{"n_layer": 11, "d_model": 96, "n_head": 3, "n_kv_head": 3, "activation": "geglu", "norm_eps": 1e-05, "bias": "none", "init": "orth", "init_std_qkv": 0.051, "init_std_o": 0.0, "lr": 0.00759, "lr_head": 0.00484, "warmup_steps": 200, "decay_shape": "linear", "batch_tokens": [8192, 16384]}
Each number is 50 + 10 x the weight over its row's rms, rounded and kept within 0 to 99. Layers, rows and columns count from 0. The size before them is the row's rms in percent of the matrix's.

# layer 6 MLP down, 96x320, rms 0.135, rows 0-87, columns 0-79
097:54 43 41 44 66 59 32 39 62 33 53 55 48 64 55 41 43 41 44 14 43 62 48 38 61 63 65 41 45 52 40 61 58 22 46 59 49 30 69 60 43 51 44 62 49 47 39 44 78 39 54 36 46 54 51 51 59 48 56 47 58 50 40 64 39 65 46 58 50 38 49 36 48 26 72 36 40 48 54 45
096:52 46 57 51 48 56 56 63 58 43 54 55 59 49 63 45 40 68 62 52 55 46 41 53 57 46 41 52 45 38 34 51 57 61 47 61 52 46 58 49 55 55 47 47 47 46 59 44 42 62 55 42 54 34 44 47 61 33 43 34 50 64 34 50 42 69 43 47 50 46 30 52 33 46 63 62 31 39 47 47
103:56 37 55 30 63 47 55 43 58 53 42 40 34 40 56 48 48 37 41 31 46 46 58 54 59 42 49 51 47 48 51 49 43 52 66 52 54 61 58 52 43 51 49 50 52 50 51 61 50 63 51 56 51 55 60 55 41 59 49 42 52 57 43 51 61 75 56 47 74 54 51 47 46 58 56 49 63 48 41 64
099:43 40 36 42 47 51 30 44 52 47 53 50 50 42 37 45 39 46 60 52 55 62 58 36 58 46 46 45 65 49 60 40 61 42 50 58 35 46 46 49 45 58 51 62 27 56 56 52 55 24 36 38 34 55 48 44 45 54 52 61 45 46 67 40 55 55 57 54 30 28 64 38 59 52 49 59 69 63 65 35
095:55 60 42 51 63 55 52 67 59 40 39 41 36 52 46 43 35 55 63 62 59 62 56 38 36 41 63 57 33 50 44 57 54 32 39 59 36 51 60 53 57 48 57 60 55 16 57 42 61 38 59 54 62 52 41 45 40 50 53 45 50 41 35 53 44 41 57 58 36 31 56 36 56 49 37 48 45 52 49 50
101:51 45 50 51 58 48 58 28 77 79 40 48 58 47 57 49 44 39 61 36 65 45 53 47 57 56 41 57 61 48 48 42 29 34 34 41 43 49 75 57 45 59 47 47 45 57 50 59 49 50 45 45 55 39 48 59 45 46 45 53 56 51 46 39 60 65 53 56 45 65 71 68 57 61 47 41 58 53 46 43
099:41 58 51 57 47 65 40 51 61 33 44 45 56 49 37 59 58 55 56 63 52 44 47 64 47 52 44 48 38 56 37 38 56 62 56 32 54 43 55 55 45 47 33 53 42 42 62 57 42 43 68 52 50 33 50 44 55 50 54 50 47 59 43 34 44 30 47 56 39 59 64 41 48 55 61 58 56 57 22 60
092:28 77 50 56 39 44 49 58 45 51 42 54 52 62 38 49 47 51 75 48 58 62 60 52 59 46 64 64 73 53 59 77 55 46 45 44 51 41 50 33 66 42 55 38 42 75 46 51 43 55 63 41 42 50 38 54 72 43 36 48 48 49 63 48 46 40 58 53 38 70 45 40 44 58 60 53 32 47 50 50
110:49 55 42 55 37 45 56 33 61 35 50 54 60 38 47 63 53 48 36 50 44 42 59 57 44 57 63 47 23 67 55 49 55 44 69 51 36 40 53 55 51 48 61 64 38 47 46 50 68 48 59 58 41 51 49 64 39 47 64 25 55 37 52 47 49 66 51 46 45 40 64 41 59 49 33 38 64 68 47 34
103:49 56 49 46 54 36 49 54 58 66 44 52 56 37 52 68 56 31 63 50 47 31 45 36 54 49 34 56 58 64 40 44 55 28 52 40 56 41 47 50 59 36 52 44 61 46 55 43 53 63 60 42 62 48 45 44 48 48 55 52 48 48 56 39 55 72 46 39 75 78 36 58 59 58 51 38 62 47 73 49
093:27 35 52 53 51 38 53 46 46 58 46 43 31 31 69 65 52 57 44 36 53 57 53 47 64 62 56 55 38 48 52 59 52 55 54 53 58 67 35 51 38 61 67 42 42 60 43 69 55 38 43 49 53 41 51 61 51 49 42 55 67 50 52 25 65 54 44 55 47 43 51 49 56 51 53 49 44 34 30 38
098:54 30 53 66 42 54 34 51 48 45 36 50 53 31 50 48 51 48 52 68 48 49 54 44 56 51 44 51 70 45 44 48 68 34 49 56 59 49 45 50 43 50 48 54 43 59 52 46 45 45 30 54 70 48 72 41 61 24 48 49 51 62 65 49 53 77 51 38 39 40 63 51 52 65 64 50 71 56 44 45
103:17 52 44 55 66 36 36 57 58 36 33 33 42 39 53 50 42 51 47 64 51 60 46 39 69 40 61 47 50 50 57 57 74 60 44 49 56 52 72 45 55 39 48 41 56 38 50 52 48 50 46 62 41 57 42 37 49 53 54 56 58 39 51 37 56 47 42 45 47 39 49 46 38 48 57 44 61 55 45 46
095:37 56 59 41 51 53 56 38 62 32 48 38 56 42 60 51 59 54 48 48 65 64 42 50 42 64 50 50 51 49 48 64 51 45 57 52 46 59 47 56 65 32 73 57 45 42 51 40 47 56 54 38 65 57 69 60 47 63 51 55 33 46 60 52 48 38 58 49 63 50 59 51 50 47 33 64 67 49 46 56
092:49 58 43 39 55 58 37 47 48 49 66 46 61 65 53 50 43 64 47 33 59 50 47 51 39 44 52 42 46 48 39 37 71 38 42 49 51 51 54 49 67 58 46 52 48 30 40 43 53 46 52 42 41 58 55 32 64 54 47 33 57 63 59 46 61 54 48 46 62 41 55 52 60 38 29 55 48 36 52 54
101:52 48 47 59 48 46 38 68 68 51 45 52 54 40 52 51 55 54 65 50 50 62 43 45 47 50 53 55 55 68 60 42 30 51 54 48 45 41 62 53 47 51 29 30 58 69 40 50 51 53 60 48 46 47 41 55 67 45 40 57 50 80 48 37 55 36 44 52 66 53 62 53 63 66 60 46 46 39 42 39
087:50 48 38 27 63 48 50 48 44 47 37 45 60 53 51 38 66 61 47 58 54 44 41 39 61 55 49 58 45 67 36 51 50 54 61 47 43 59 40 46 32 47 59 55 59 47 43 47 32 56 51 62 46 53 50 60 56 42 69 34 51 68 57 57 57 50 56 48 42 58 36 54 33 51 65 44 61 51 48 41
097:53 45 50 43 51 45 55 51 61 32 67 52 49 40 53 61 55 51 53 44 45 57 52 61 79 46 59 51 32 47 39 57 49 41 32 58 52 65 58 50 43 42 72 50 61 66 54 50 37 32 49 42 43 74 38 59 45 54 66 49 59 50 30 66 56 56 55 62 52 43 53 48 61 47 69 56 51 49 57 44
103:49 48 58 68 56 68 45 31 51 53 30 57 55 52 45 48 67 42 49 57 71 62 74 31 57 38 48 53 52 67 37 57 24 42 64 53 49 41 55 57 33 48 49 48 60 43 52 43 44 43 57 46 53 49 45 39 44 43 35 37 37 44 36 39 59 35 53 43 39 76 71 48 57 40 64 46 67 59 56 34
099:55 54 49 62 61 31 54 47 64 49 49 71 49 66 44 36 42 41 43 56 45 60 44 53 35 65 63 33 35 53 54 61 46 62 50 44 47 56 49 60 66 38 56 49 50 57 46 49 39 57 59 47 56 67 39 31 62 61 52 55 55 51 42 61 55 35 44 49 43 24 44 68 56 59 59 53 61 41 62 55
103:37 46 49 61 62 54 57 23 42 52 44 56 34 44 43 39 56 44 63 38 56 60 42 52 43 63 27 41 48 47 45 53 34 36 41 45 50 46 48 48 56 39 43 51 53 36 25 40 59 58 48 43 54 57 47 69 64 40 53 47 53 66 50 45 45 47 41 46 55 47 37 36 46 67 55 40 47 53 54 56
090:50 36 50 55 55 47 45 32 63 34 46 56 44 29 38 75 59 55 56 50 41 49 51 56 64 20 35 53 57 50 48 42 29 49 52 31 44 35 51 46 57 69 44 60 41 38 62 43 33 34 56 42 52 57 61 43 49 67 68 45 55 63 45 26 45 39 42 64 47 59 34 40 46 45 41 60 38 42 50 50
108:48 46 55 58 54 30 47 57 53 49 44 48 50 46 53 46 51 44 68 45 64 45 42 57 50 43 39 51 50 51 32 43 59 50 59 47 53 41 41 52 63 57 43 27 57 55 61 48 53 41 45 45 62 43 66 66 69 62 61 53 43 60 54 48 34 56 35 47 67 59 42 36 41 53 38 66 33 48 45 59
098:46 63 50 48 45 52 51 48 69 52 52 52 45 51 51 55 23 49 39 33 45 65 49 46 43 61 66 64 58 60 47 53 60 60 60 40 47 52 37 60 45 37 62 62 60 36 50 59 52 66 53 50 40 64 68 66 37 36 42 57 51 45 46 41 55 37 49 67 55 39 55 57 62 50 56 54 54 38 59 54
099:49 50 42 49 48 69 30 37 56 55 62 41 36 64 38 46 38 33 57 50 37 41 45 31 56 55 46 50 55 49 38 51 61 57 44 59 43 68 69 55 47 39 51 44 54 55 51 63 66 63 57 47 62 55 43 53 58 49 41 62 65 59 40 42 44 60 58 47 60 41 42 45 45 45 47 63 58 66 50 63
092:64 48 50 38 52 59 62 44 67 46 39 57 48 49 46 47 46 43 62 47 56 57 42 49 65 57 41 60 56 76 53 53 58 23 54 39 47 54 60 37 54 45 39 46 54 41 46 55 57 43 48 62 42 62 51 38 67 47 50 41 57 52 43 52 53 34 62 52 58 38 59 45 37 47 48 24 45 31 54 48
099:45 53 50 54 40 71 48 64 46 44 72 46 59 60 46 40 49 55 45 73 45 35 41 58 51 54 54 55 50 47 50 44 36 51 51 63 50 64 49 38 25 37 37 45 49 59 36 51 41 49 22 49 35 52 56 59 58 35 62 37 56 57 46 51 59 49 48 56 76 43 49 43 37 38 52 65 65 34 38 38
097:37 48 48 54 71 50 60 62 51 32 41 59 35 71 58 56 45 58 55 49 53 66 53 59 48 45 61 52 44 48 50 45 56 55 47 74 60 43 61 39 48 45 35 47 39 38 48 46 43 66 62 53 57 50 54 66 42 45 42 52 52 46 52 43 45 48 40 52 58 57 56 58 55 40 43 52 56 52 54 44
108:48 44 67 19 48 37 46 50 23 42 56 58 40 43 67 47 66 46 61 59 40 51 64 59 44 27 33 53 51 48 42 36 68 51 52 59 47 60 41 55 55 43 42 61 62 60 37 47 62 51 46 58 54 58 55 41 32 45 66 43 28 44 49 38 39 52 50 69 54 38 58 41 46 42 50 58 53 37 43 62
091:64 44 58 51 50 46 51 45 30 63 43 53 59 32 55 50 48 56 68 56 50 48 52 64 58 49 52 66 61 50 51 47 54 55 56 56 67 61 66 42 52 36 55 57 48 43 63 51 65 52 61 38 57 46 36 47 56 35 72 58 47 73 60 55 48 54 49 63 48 47 65 40 50 54 48 41 44 55 51 43
098:47 72 42 59 46 40 55 54 63 27 41 52 42 45 48 64 77 52 63 49 39 47 53 62 47 50 38 47 29 30 31 54 52 48 45 52 59 48 42 48 61 51 55 39 48 50 41 49 47 50 85 47 50 36 60 58 29 46 55 54 68 49 46 33 52 46 49 50 33 53 36 57 39 31 53 47 49 59 47 53
106:33 40 53 48 47 45 42 56 33 39 50 50 50 45 69 42 36 56 50 53 44 62 69 48 47 52 68 48 54 48 34 50 44 45 34 52 60 52 58 53 35 54 42 48 52 56 55 58 47 59 39 40 36 39 52 52 70 45 65 49 70 41 63 42 51 57 68 59 39 58 58 47 48 34 48 41 70 47 45 25
090:39 46 65 56 52 33 33 51 56 55 33 49 48 62 59 53 51 40 31 36 49 42 41 51 46 57 48 52 27 61 50 75 60 40 46 46 43 49 42 52 44 61 46 55 48 44 60 53 42 63 48 51 46 68 35 32 44 75 55 34 43 72 55 42 43 33 47 44 45 44 38 49 47 43 30 44 35 65 62 52
099:58 67 58 45 32 58 48 40 69 51 54 53 55 50 46 55 56 30 46 36 54 53 65 42 58 53 61 50 52 50 55 62 45 54 48 55 54 60 59 54 37 55 51 48 64 38 35 56 47 45 38 69 54 62 45 53 40 48 33 43 51 48 53 65 46 55 46 45 55 56 50 43 58 54 66 55 45 34 54 76
097:70 70 62 49 64 64 50 53 54 37 64 51 50 55 47 54 45 58 59 46 47 60 60 54 47 32 51 60 44 43 38 40 67 58 58 48 48 67 37 42 59 46 50 50 44 59 44 35 54 62 41 54 41 53 38 61 60 46 59 43 38 49 46 53 55 51 53 42 61 51 44 58 43 68 44 42 46 36 43 58
096:37 47 57 49 50 43 50 50 41 54 45 43 57 53 52 54 47 50 48 32 40 55 61 72 40 44 50 60 39 68 50 65 67 56 38 48 33 57 61 53 62 33 58 62 45 47 38 44 47 38 57 58 41 67 46 68 56 55 52 67 71 55 39 60 53 44 63 39 39 53 57 35 46 52 69 41 48 58 52 62
100:41 46 48 44 42 36 49 47 72 47 47 62 42 53 46 44 51 55 31 46 59 57 57 35 46 54 62 52 65 34 48 65 46 54 51 70 46 56 47 59 54 43 61 46 52 43 45 65 51 49 48 51 50 43 39 57 42 50 48 68 52 46 46 52 45 56 56 43 55 46 51 58 66 48 70 59 56 48 53 33
092:47 62 52 47 45 59 44 53 42 53 61 29 33 41 56 42 42 46 53 45 33 34 47 50 62 39 46 41 41 68 50 47 63 63 48 41 35 52 55 54 55 50 45 58 50 46 59 45 50 64 60 50 47 66 56 37 49 52 38 58 45 50 22 70 42 37 67 59 58 55 59 51 62 48 42 45 50 48 46 59
094:48 45 50 43 45 50 47 59 78 55 60 68 49 59 48 32 39 64 54 58 43 65 45 51 45 60 33 49 74 53 59 39 40 47 51 52 59 45 58 24 49 66 38 39 52 39 43 50 51 52 56 58 38 35 50 34 61 56 50 29 34 33 50 52 55 47 34 32 37 50 43 46 43 31 47 49 62 50 44 38
108:71 36 52 42 43 38 54 44 45 58 46 52 62 51 45 62 57 60 51 33 59 26 37 55 47 49 39 40 38 40 47 34 36 47 50 48 39 44 38 52 45 51 50 55 40 45 53 58 55 47 45 45 51 61 40 48 42 39 60 48 56 62 30 48 32 47 49 53 39 46 65 54 55 30 60 29 60 44 57 52
096:51 46 54 53 41 62 63 60 27 33 39 37 60 58 50 50 49 51 62 39 49 41 56 63 51 61 51 63 49 51 37 45 33 50 48 47 64 47 53 41 59 60 61 54 54 40 40 52 59 42 55 52 63 45 63 35 52 56 46 55 59 59 64 52 52 31 55 52 44 50 43 64 43 27 40 26 40 44 53 46
100:43 49 53 55 50 51 30 51 52 49 72 70 47 29 60 41 49 56 62 37 64 48 61 60 55 51 38 45 56 45 31 34 31 61 37 43 40 52 49 32 36 56 49 41 39 65 36 30 45 48 59 50 49 45 51 52 51 50 52 44 48 47 50 56 52 37 53 51 67 56 57 40 59 57 45 61 55 35 42 38
106:40 57 53 67 83 48 48 36 49 57 54 44 51 57 43 40 58 55 73 58 52 69 48 37 52 62 46 38 53 48 49 35 49 43 46 52 65 56 53 44 57 46 54 48 47 42 40 35 46 49 66 51 48 33 61 60 57 40 48 60 41 43 57 43 40 52 38 63 65 54 53 36 59 64 57 42 59 51 50 52
101:45 60 45 50 34 37 58 45 64 36 54 31 63 39 55 42 54 41 41 38 44 48 52 55 31 55 56 34 43 38 49 50 48 43 58 52 40 52 60 51 65 61 56 46 61 32 54 38 53 53 24 48 48 55 60 16 45 48 54 36 41 50 54 51 40 41 55 50 62 44 40 36 45 67 48 69 63 37 38 54
100:40 41 44 46 33 42 65 68 55 52 37 64 46 50 50 46 33 54 40 47 63 68 43 58 43 44 51 33 48 50 48 60 54 48 70 59 51 41 61 37 53 60 51 43 37 46 63 50 52 53 53 46 57 59 27 52 58 55 39 58 64 43 58 64 39 47 48 58 57 40 58 41 35 54 52 37 51 40 52 53
103:60 60 48 47 76 54 54 63 50 45 53 51 51 43 51 61 44 46 54 52 62 59 47 53 57 40 45 37 50 46 46 50 39 47 55 37 61 48 51 58 44 88 33 53 60 36 31 57 58 58 52 46 45 55 59 57 46 44 48 37 52 55 58 55 39 43 56 47 56 61 61 48 56 56 27 42 40 51 66 64
103:33 46 38 44 43 69 51 45 59 51 53 64 28 49 45 47 51 45 42 40 30 43 63 55 55 48 37 55 49 46 58 47 52 48 56 54 56 34 54 59 52 56 39 50 59 56 51 52 38 43 70 50 44 39 34 43 51 41 49 29 55 58 51 45 52 37 42 47 41 47 54 40 51 43 60 56 37 65 59 43
102:54 52 66 66 57 65 31 59 67 40 56 61 60 54 40 52 63 49 50 54 54 67 65 49 68 39 47 38 51 43 59 42 47 53 48 61 56 46 54 37 46 50 37 33 66 85 35 56 44 55 56 51 54 40 52 54 43 55 77 46 51 55 73 47 62 52 58 37 48 34 66 40 33 71 70 38 58 41 46 46
102:67 32 67 55 68 49 54 67 35 25 39 58 51 30 57 41 36 51 58 42 54 34 62 38 59 60 51 51 45 70 40 48 49 41 53 59 44 70 38 62 37 52 61 50 28 50 52 54 46 44 42 43 48 60 45 53 50 46 48 44 44 35 56 49 36 46 41 47 42 33 50 46 42 54 33 56 58 49 43 77
100:38 62 53 42 53 51 50 54 48 60 44 46 56 54 61 56 57 37 36 58 63 65 51 57 69 60 37 51 51 37 66 52 47 35 58 43 41 58 49 29 58 32 43 48 42 40 47 56 38 65 46 41 52 35 52 61 61 63 53 61 41 43 55 52 64 56 53 40 42 50 43 56 42 39 46 48 41 34 47 43
095:53 57 53 49 46 60 54 46 45 44 45 61 71 42 46 59 45 44 44 50 49 30 47 49 53 60 53 59 54 47 45 53 38 58 60 47 59 35 51 67 54 52 46 73 50 56 54 56 51 60 41 41 31 38 56 52 45 52 44 43 43 48 44 55 40 40 52 49 62 40 39 37 55 48 32 65 54 73 59 61
093:52 75 42 55 59 51 48 46 47 49 53 60 44 53 39 55 40 53 46 45 64 55 48 52 56 58 59 53 41 40 40 49 60 37 39 51 53 35 42 70 48 51 38 56 51 63 47 27 55 50 23 53 29 64 60 40 60 60 55 45 51 47 46 57 55 51 44 51 68 47 58 52 47 49 40 63 42 72 56 68
107:44 65 41 44 35 44 53 49 49 70 65 85 34 48 45 46 29 62 45 41 50 53 50 57 37 46 34 60 67 52 46 51 39 47 35 60 73 47 52 41 57 44 40 47 48 32 36 49 65 45 72 52 52 41 54 70 47 55 38 51 48 44 53 63 43 61 40 50 55 47 43 37 48 31 72 53 48 45 54 53
101:37 37 54 60 62 40 38 40 49 45 48 50 48 46 73 54 59 52 59 55 26 35 64 50 25 69 68 63 41 62 48 50 52 41 52 61 49 61 52 48 44 33 37 41 50 47 45 60 51 64 56 48 52 53 55 46 69 51 63 74 63 45 30 43 47 46 40 43 50 40 57 65 61 37 51 54 50 57 47 48
107:44 66 46 42 39 33 41 57 65 31 34 38 55 40 43 52 49 59 29 50 43 40 55 52 60 69 60 50 42 63 58 46 44 64 45 53 38 58 58 49 37 45 49 46 72 57 60 59 66 53 21 45 43 59 28 43 70 51 53 57 62 45 67 55 23 42 49 49 58 64 49 42 50 42 57 32 43 54 45 53
099:45 43 43 52 51 42 45 55 48 57 40 49 30 56 59 67 45 52 56 29 48 54 73 43 61 57 66 53 20 43 65 84 63 55 52 68 53 57 44 55 58 46 55 72 33 53 71 46 45 56 61 63 37 57 44 41 52 38 48 40 38 57 37 45 48 39 46 47 47 57 48 59 72 39 62 51 43 49 39 45
097:54 40 51 45 41 50 55 31 27 46 37 50 40 49 59 50 57 44 55 24 44 51 57 56 51 57 51 58 57 57 68 52 45 39 51 52 47 39 56 44 27 56 52 56 51 56 51 32 54 56 46 53 31 47 52 42 54 60 53 37 62 46 55 54 64 49 36 39 23 45 44 54 32 55 50 44 49 38 69 40
093:60 59 50 64 41 62 50 51 51 60 67 49 41 54 61 42 43 46 54 67 49 46 52 54 48 39 30 64 39 32 55 62 60 31 74 55 67 55 55 51 58 56 33 42 50 56 38 43 45 32 57 52 69 46 53 51 51 44 47 54 57 58 63 52 41 41 60 34 69 73 46 47 43 41 38 51 51 63 41 57
099:50 42 64 59 60 53 43 65 48 55 52 38 40 51 61 53 36 39 61 55 54 30 47 55 55 28 28 55 56 31 48 42 59 70 59 35 56 58 42 47 60 32 39 47 64 57 44 27 51 56 44 49 45 61 68 58 58 56 41 42 67 48 40 62 42 43 60 46 54 57 50 38 56 70 51 60 61 46 40 50
093:47 51 40 58 42 42 54 41 55 53 44 47 57 28 56 62 54 57 37 49 48 45 53 46 37 43 53 56 36 42 52 58 46 57 58 70 36 41 58 57 44 62 48 46 48 43 53 48 50 67 47 54 70 59 55 52 45 50 66 23 54 46 48 53 32 33 66 62 60 51 46 67 45 60 39 29 51 43 33 42
100:38 49 49 48 55 63 48 52 61 52 47 48 51 46 56 51 45 60 54 56 35 50 40 41 50 54 65 44 48 56 49 49 48 49 51 53 50 60 52 46 44 77 31 41 40 48 46 48 52 58 69 32 43 26 55 53 39 59 44 78 58 51 36 45 44 62 49 46 46 47 42 53 37 52 41 44 51 42 31 48
097:43 45 45 67 41 22 56 53 57 51 50 39 47 48 70 54 45 56 46 30 63 42 51 40 64 67 34 37 53 60 37 44 43 67 35 48 68 48 53 42 49 44 64 53 48 69 46 41 46 47 71 57 29 57 51 58 43 57 45 55 62 43 49 44 57 57 46 53 75 39 70 44 44 52 63 42 65 56 62 44
100:62 47 57 34 57 50 59 50 42 60 59 71 27 52 45 54 40 65 79 35 54 58 45 63 57 56 35 42 38 47 45 29 50 55 52 41 48 41 44 47 32 64 51 40 42 62 48 39 39 38 44 45 47 29 40 41 38 49 38 43 63 52 67 40 56 38 45 37 48 36 57 47 40 46 52 47 58 45 51 49
100:67 51 45 40 35 38 47 60 61 65 46 64 51 49 41 41 44 46 42 62 39 55 45 46 46 28 69 55 53 44 55 57 39 60 46 48 47 50 78 51 42 49 71 59 53 56 59 59 65 47 62 59 56 30 28 51 59 50 58 63 52 50 52 51 43 60 47 59 55 49 56 42 56 47 58 57 72 35 40 53
106:52 59 46 65 56 40 41 55 60 55 46 64 45 43 43 41 33 53 47 46 29 43 47 46 77 47 48 49 65 66 44 35 54 40 39 54 57 55 56 67 41 50 51 61 62 50 58 62 54 44 57 60 39 52 52 56 66 40 55 44 53 45 41 58 46 59 42 50 37 45 67 42 72 47 44 50 45 38 38 37
095:28 61 50 69 43 38 48 55 43 44 63 56 57 63 35 60 51 51 47 50 56 71 57 47 42 42 40 58 49 57 70 51 52 33 39 62 61 52 63 37 44 64 42 68 35 58 72 61 60 43 46 49 42 45 38 50 64 37 71 31 58 68 52 53 49 53 46 55 55 47 50 62 50 51 72 57 49 49 48 37
091:40 76 58 51 52 60 37 69 45 50 52 54 53 45 46 65 53 51 44 58 42 32 50 31 48 64 43 64 48 55 45 65 62 33 53 44 50 46 60 44 51 37 47 49 44 27 41 45 52 39 46 44 51 67 51 53 37 63 36 40 51 41 51 56 63 63 62 71 44 56 48 48 35 76 63 46 32 53 56 51
110:49 40 49 75 58 53 22 42 49 43 54 61 37 39 47 48 44 59 51 36 67 53 59 32 53 54 45 67 71 59 49 59 47 50 44 42 48 53 49 53 51 51 41 47 27 46 43 32 33 42 39 51 63 47 33 46 36 65 56 43 54 42 57 57 39 56 48 50 56 55 59 47 32 46 50 45 51 43 61 50
103:39 60 52 61 58 37 40 47 45 56 32 55 66 50 71 50 54 50 47 37 42 73 32 51 45 44 44 41 58 63 62 33 57 49 60 55 68 53 69 40 38 54 64 51 55 48 49 42 47 39 53 39 28 35 50 46 55 63 47 37 47 46 52 45 51 59 54 50 67 54 53 51 46 52 49 45 62 54 74 41
115:43 35 59 46 61 61 44 66 44 54 68 38 42 56 53 57 44 57 54 58 50 59 48 35 54 46 47 72 46 51 48 55 55 59 66 46 45 50 57 44 48 61 41 54 47 61 29 42 64 50 56 77 52 56 58 52 53 45 40 37 48 42 38 38 54 55 55 59 34 63 37 52 46 43 49 49 60 69 33 50
094:32 64 44 48 38 51 46 45 55 53 50 64 45 51 28 41 39 47 58 46 65 66 70 41 57 67 54 67 48 51 40 39 52 70 50 45 38 62 59 54 54 59 45 59 43 52 63 44 41 42 53 55 48 43 47 49 51 52 62 41 42 43 52 49 36 51 36 58 57 44 44 52 53 39 19 63 48 34 47 69
100:66 66 55 62 50 44 52 63 55 53 63 46 60 49 58 40 58 30 61 47 41 34 36 54 48 49 48 50 50 65 47 21 48 59 35 44 58 65 50 55 22 52 42 31 30 81 54 44 48 66 53 57 39 47 49 53 40 49 55 54 56 71 40 53 63 57 53 50 41 56 47 52 68 60 48 64 48 55 62 45
109:71 47 51 74 57 56 56 67 48 49 50 49 47 38 55 55 46 60 44 59 33 54 63 53 38 65 59 54 49 55 44 64 50 43 50 54 52 56 69 49 55 39 39 62 42 39 52 48 46 48 60 59 56 53 50 50 69 31 55 34 45 40 34 47 63 60 56 58 50 61 72 52 54 50 39 44 57 55 48 36
093:54 57 63 53 67 44 57 46 43 46 57 44 28 46 61 64 58 60 36 50 61 32 59 40 53 45 44 48 28 59 65 61 55 65 51 37 50 50 48 53 50 53 45 51 30 44 40 48 51 47 46 67 49 41 59 57 29 64 54 40 43 54 50 53 51 44 47 72 47 56 54 55 63 46 32 46 62 49 30 38
090:62 61 70 63 39 48 54 52 61 58 47 42 45 53 30 55 40 38 48 57 46 50 31 45 37 50 29 52 53 54 41 45 54 54 45 50 55 39 58 58 47 54 40 73 40 50 56 57 42 39 24 34 55 32 42 34 65 48 41 51 49 46 51 43 66 44 51 46 37 35 61 46 56 45 43 69 40 45 63 45
111:53 50 42 60 57 45 53 66 63 43 37 62 35 65 43 60 37 62 67 53 58 46 44 55 31 56 46 41 62 64 52 42 60 59 36 52 37 68 62 54 43 53 53 45 43 47 53 52 51 58 53 64 47 52 55 29 53 57 50 51 47 29 51 75 58 53 57 62 50 39 64 41 53 60 46 61 58 45 60 68
092:38 46 50 33 61 57 58 57 53 57 29 64 43 51 40 38 50 59 51 39 55 61 57 61 66 40 62 49 64 45 31 49 52 73 40 48 48 57 38 50 69 44 48 54 29 51 46 47 62 43 63 63 50 60 36 44 41 49 53 49 38 42 48 59 63 55 59 52 41 56 48 40 66 40 47 34 60 52 41 55
097:51 52 57 64 53 61 54 50 41 62 35 43 50 43 49 61 43 35 49 51 53 56 48 40 24 34 59 45 54 49 82 42 50 56 60 44 49 40 54 53 42 68 49 41 40 63 51 51 62 36 61 27 64 51 40 47 44 45 43 60 67 60 66 66 48 37 61 54 66 51 58 35 51 59 53 53 53 59 43 46
106:50 45 47 55 62 51 83 60 36 51 52 58 65 36 43 47 67 38 50 37 49 49 47 62 64 53 47 42 70 39 36 41 66 56 56 53 56 51 53 41 55 63 50 52 52 56 36 66 49 40 52 47 45 43 41 47 61 40 51 41 58 75 69 54 47 59 55 45 54 51 49 42 52 62 51 56 50 37 46 50
126:30 56 45 45 33 49 53 22 59 54 39 37 39 51 73 63 57 68 50 60 37 46 60 42 41 52 41 35 47 57 41 53 46 40 51 57 45 37 50 49 50 40 46 69 38 51 36 31 49 59 42 46 50 57 57 51 40 47 62 69 55 58 44 48 45 48 46 56 46 52 49 48 41 39 51 43 60 59 41 41
108:48 50 55 43 59 31 61 50 52 55 43 25 45 50 44 50 46 47 53 47 41 58 58 29 47 58 46 50 45 47 62 66 43 44 28 47 59 18 54 37 53 51 45 34 47 36 36 58 47 48 54 56 53 55 49 26 50 37 42 48 43 54 49 58 70 50 57 35 61 55 63 67 57 47 57 63 51 43 45 38
101:36 68 51 42 51 52 59 49 45 58 48 36 57 51 44 38 55 51 58 68 64 56 50 55 67 55 63 60 70 52 50 51 56 44 39 52 48 40 38 30 51 46 40 38 30 54 41 60 62 47 43 54 45 49 64 50 48 55 60 62 49 64 46 44 72 59 48 45 50 56 61 53 61 58 47 62 34 40 62 53
095:45 40 64 58 55 48 29 34 42 53 47 55 50 54 55 45 45 56 64 62 45 70 59 44 49 58 46 46 59 61 46 52 44 53 59 30 61 42 59 53 63 66 30 45 28 52 67 27 42 39 70 35 45 73 40 35 47 51 39 65 52 36 61 43 41 42 35 29 41 56 40 35 68 57 56 34 50 25 45 33
098:33 44 52 60 67 59 45 62 43 50 60 52 43 57 54 40 49 49 36 44 49 46 33 54 50 59 43 40 51 58 36 43 63 63 48 47 54 53 40 63 50 48 20 54 34 59 45 39 51 57 43 69 38 41 65 45 59 31 45 47 44 50 39 35 65 56 51 65 48 55 44 47 64 46 40 50 27 59 61 55
097:56 63 39 42 57 66 35 69 55 46 49 48 68 64 41 52 64 43 56 50 67 48 40 42 46 50 41 72 48 56 50 71 45 49 62 45 35 58 33 65 46 49 52 51 32 41 34 48 64 58 41 52 65 60 31 61 43 59 56 39 54 58 47 47 67 59 57 51 59 41 39 59 62 58 38 49 49 60 39 42
089:69 43 49 40 55 49 42 43 61 41 36 57 58 53 51 36 25 38 38 51 49 55 77 55 66 58 39 37 57 45 42 49 62 66 50 31 34 59 42 56 52 68 50 54 56 46 34 42 53 46 58 43 37 44 48 56 62 57 45 33 51 43 39 51 52 60 48 64 59 47 39 51 56 44 53 51 51 44 51 48
100:56 48 55 48 45 65 54 46 43 36 40 50 47 44 45 68 62 44 60 48 30 47 41 35 44 34 46 51 41 36 53 67 43 46 37 39 57 66 52 64 39 43 68 64 65 48 41 40 46 43 39 51 54 55 49 51 48 43 43 61 36 44 58 36 39 44 51 33 62 64 51 40 65 59 55 47 42 50 52 48
138:56 43 80 39 49 56 30 50 51 50 58 62 50 54 63 58 56 55 54 57 44 33 66 51 65 34 60 49 44 57 67 59 50 54 42 32 74 44 45 41 65 50 44 63 57 63 45 28 21 42 58 33 48 44 52 31 51 44 55 58 42 43 52 60 49 34 70 22 58 54 45 40 50 39 53 46 49 59 44 67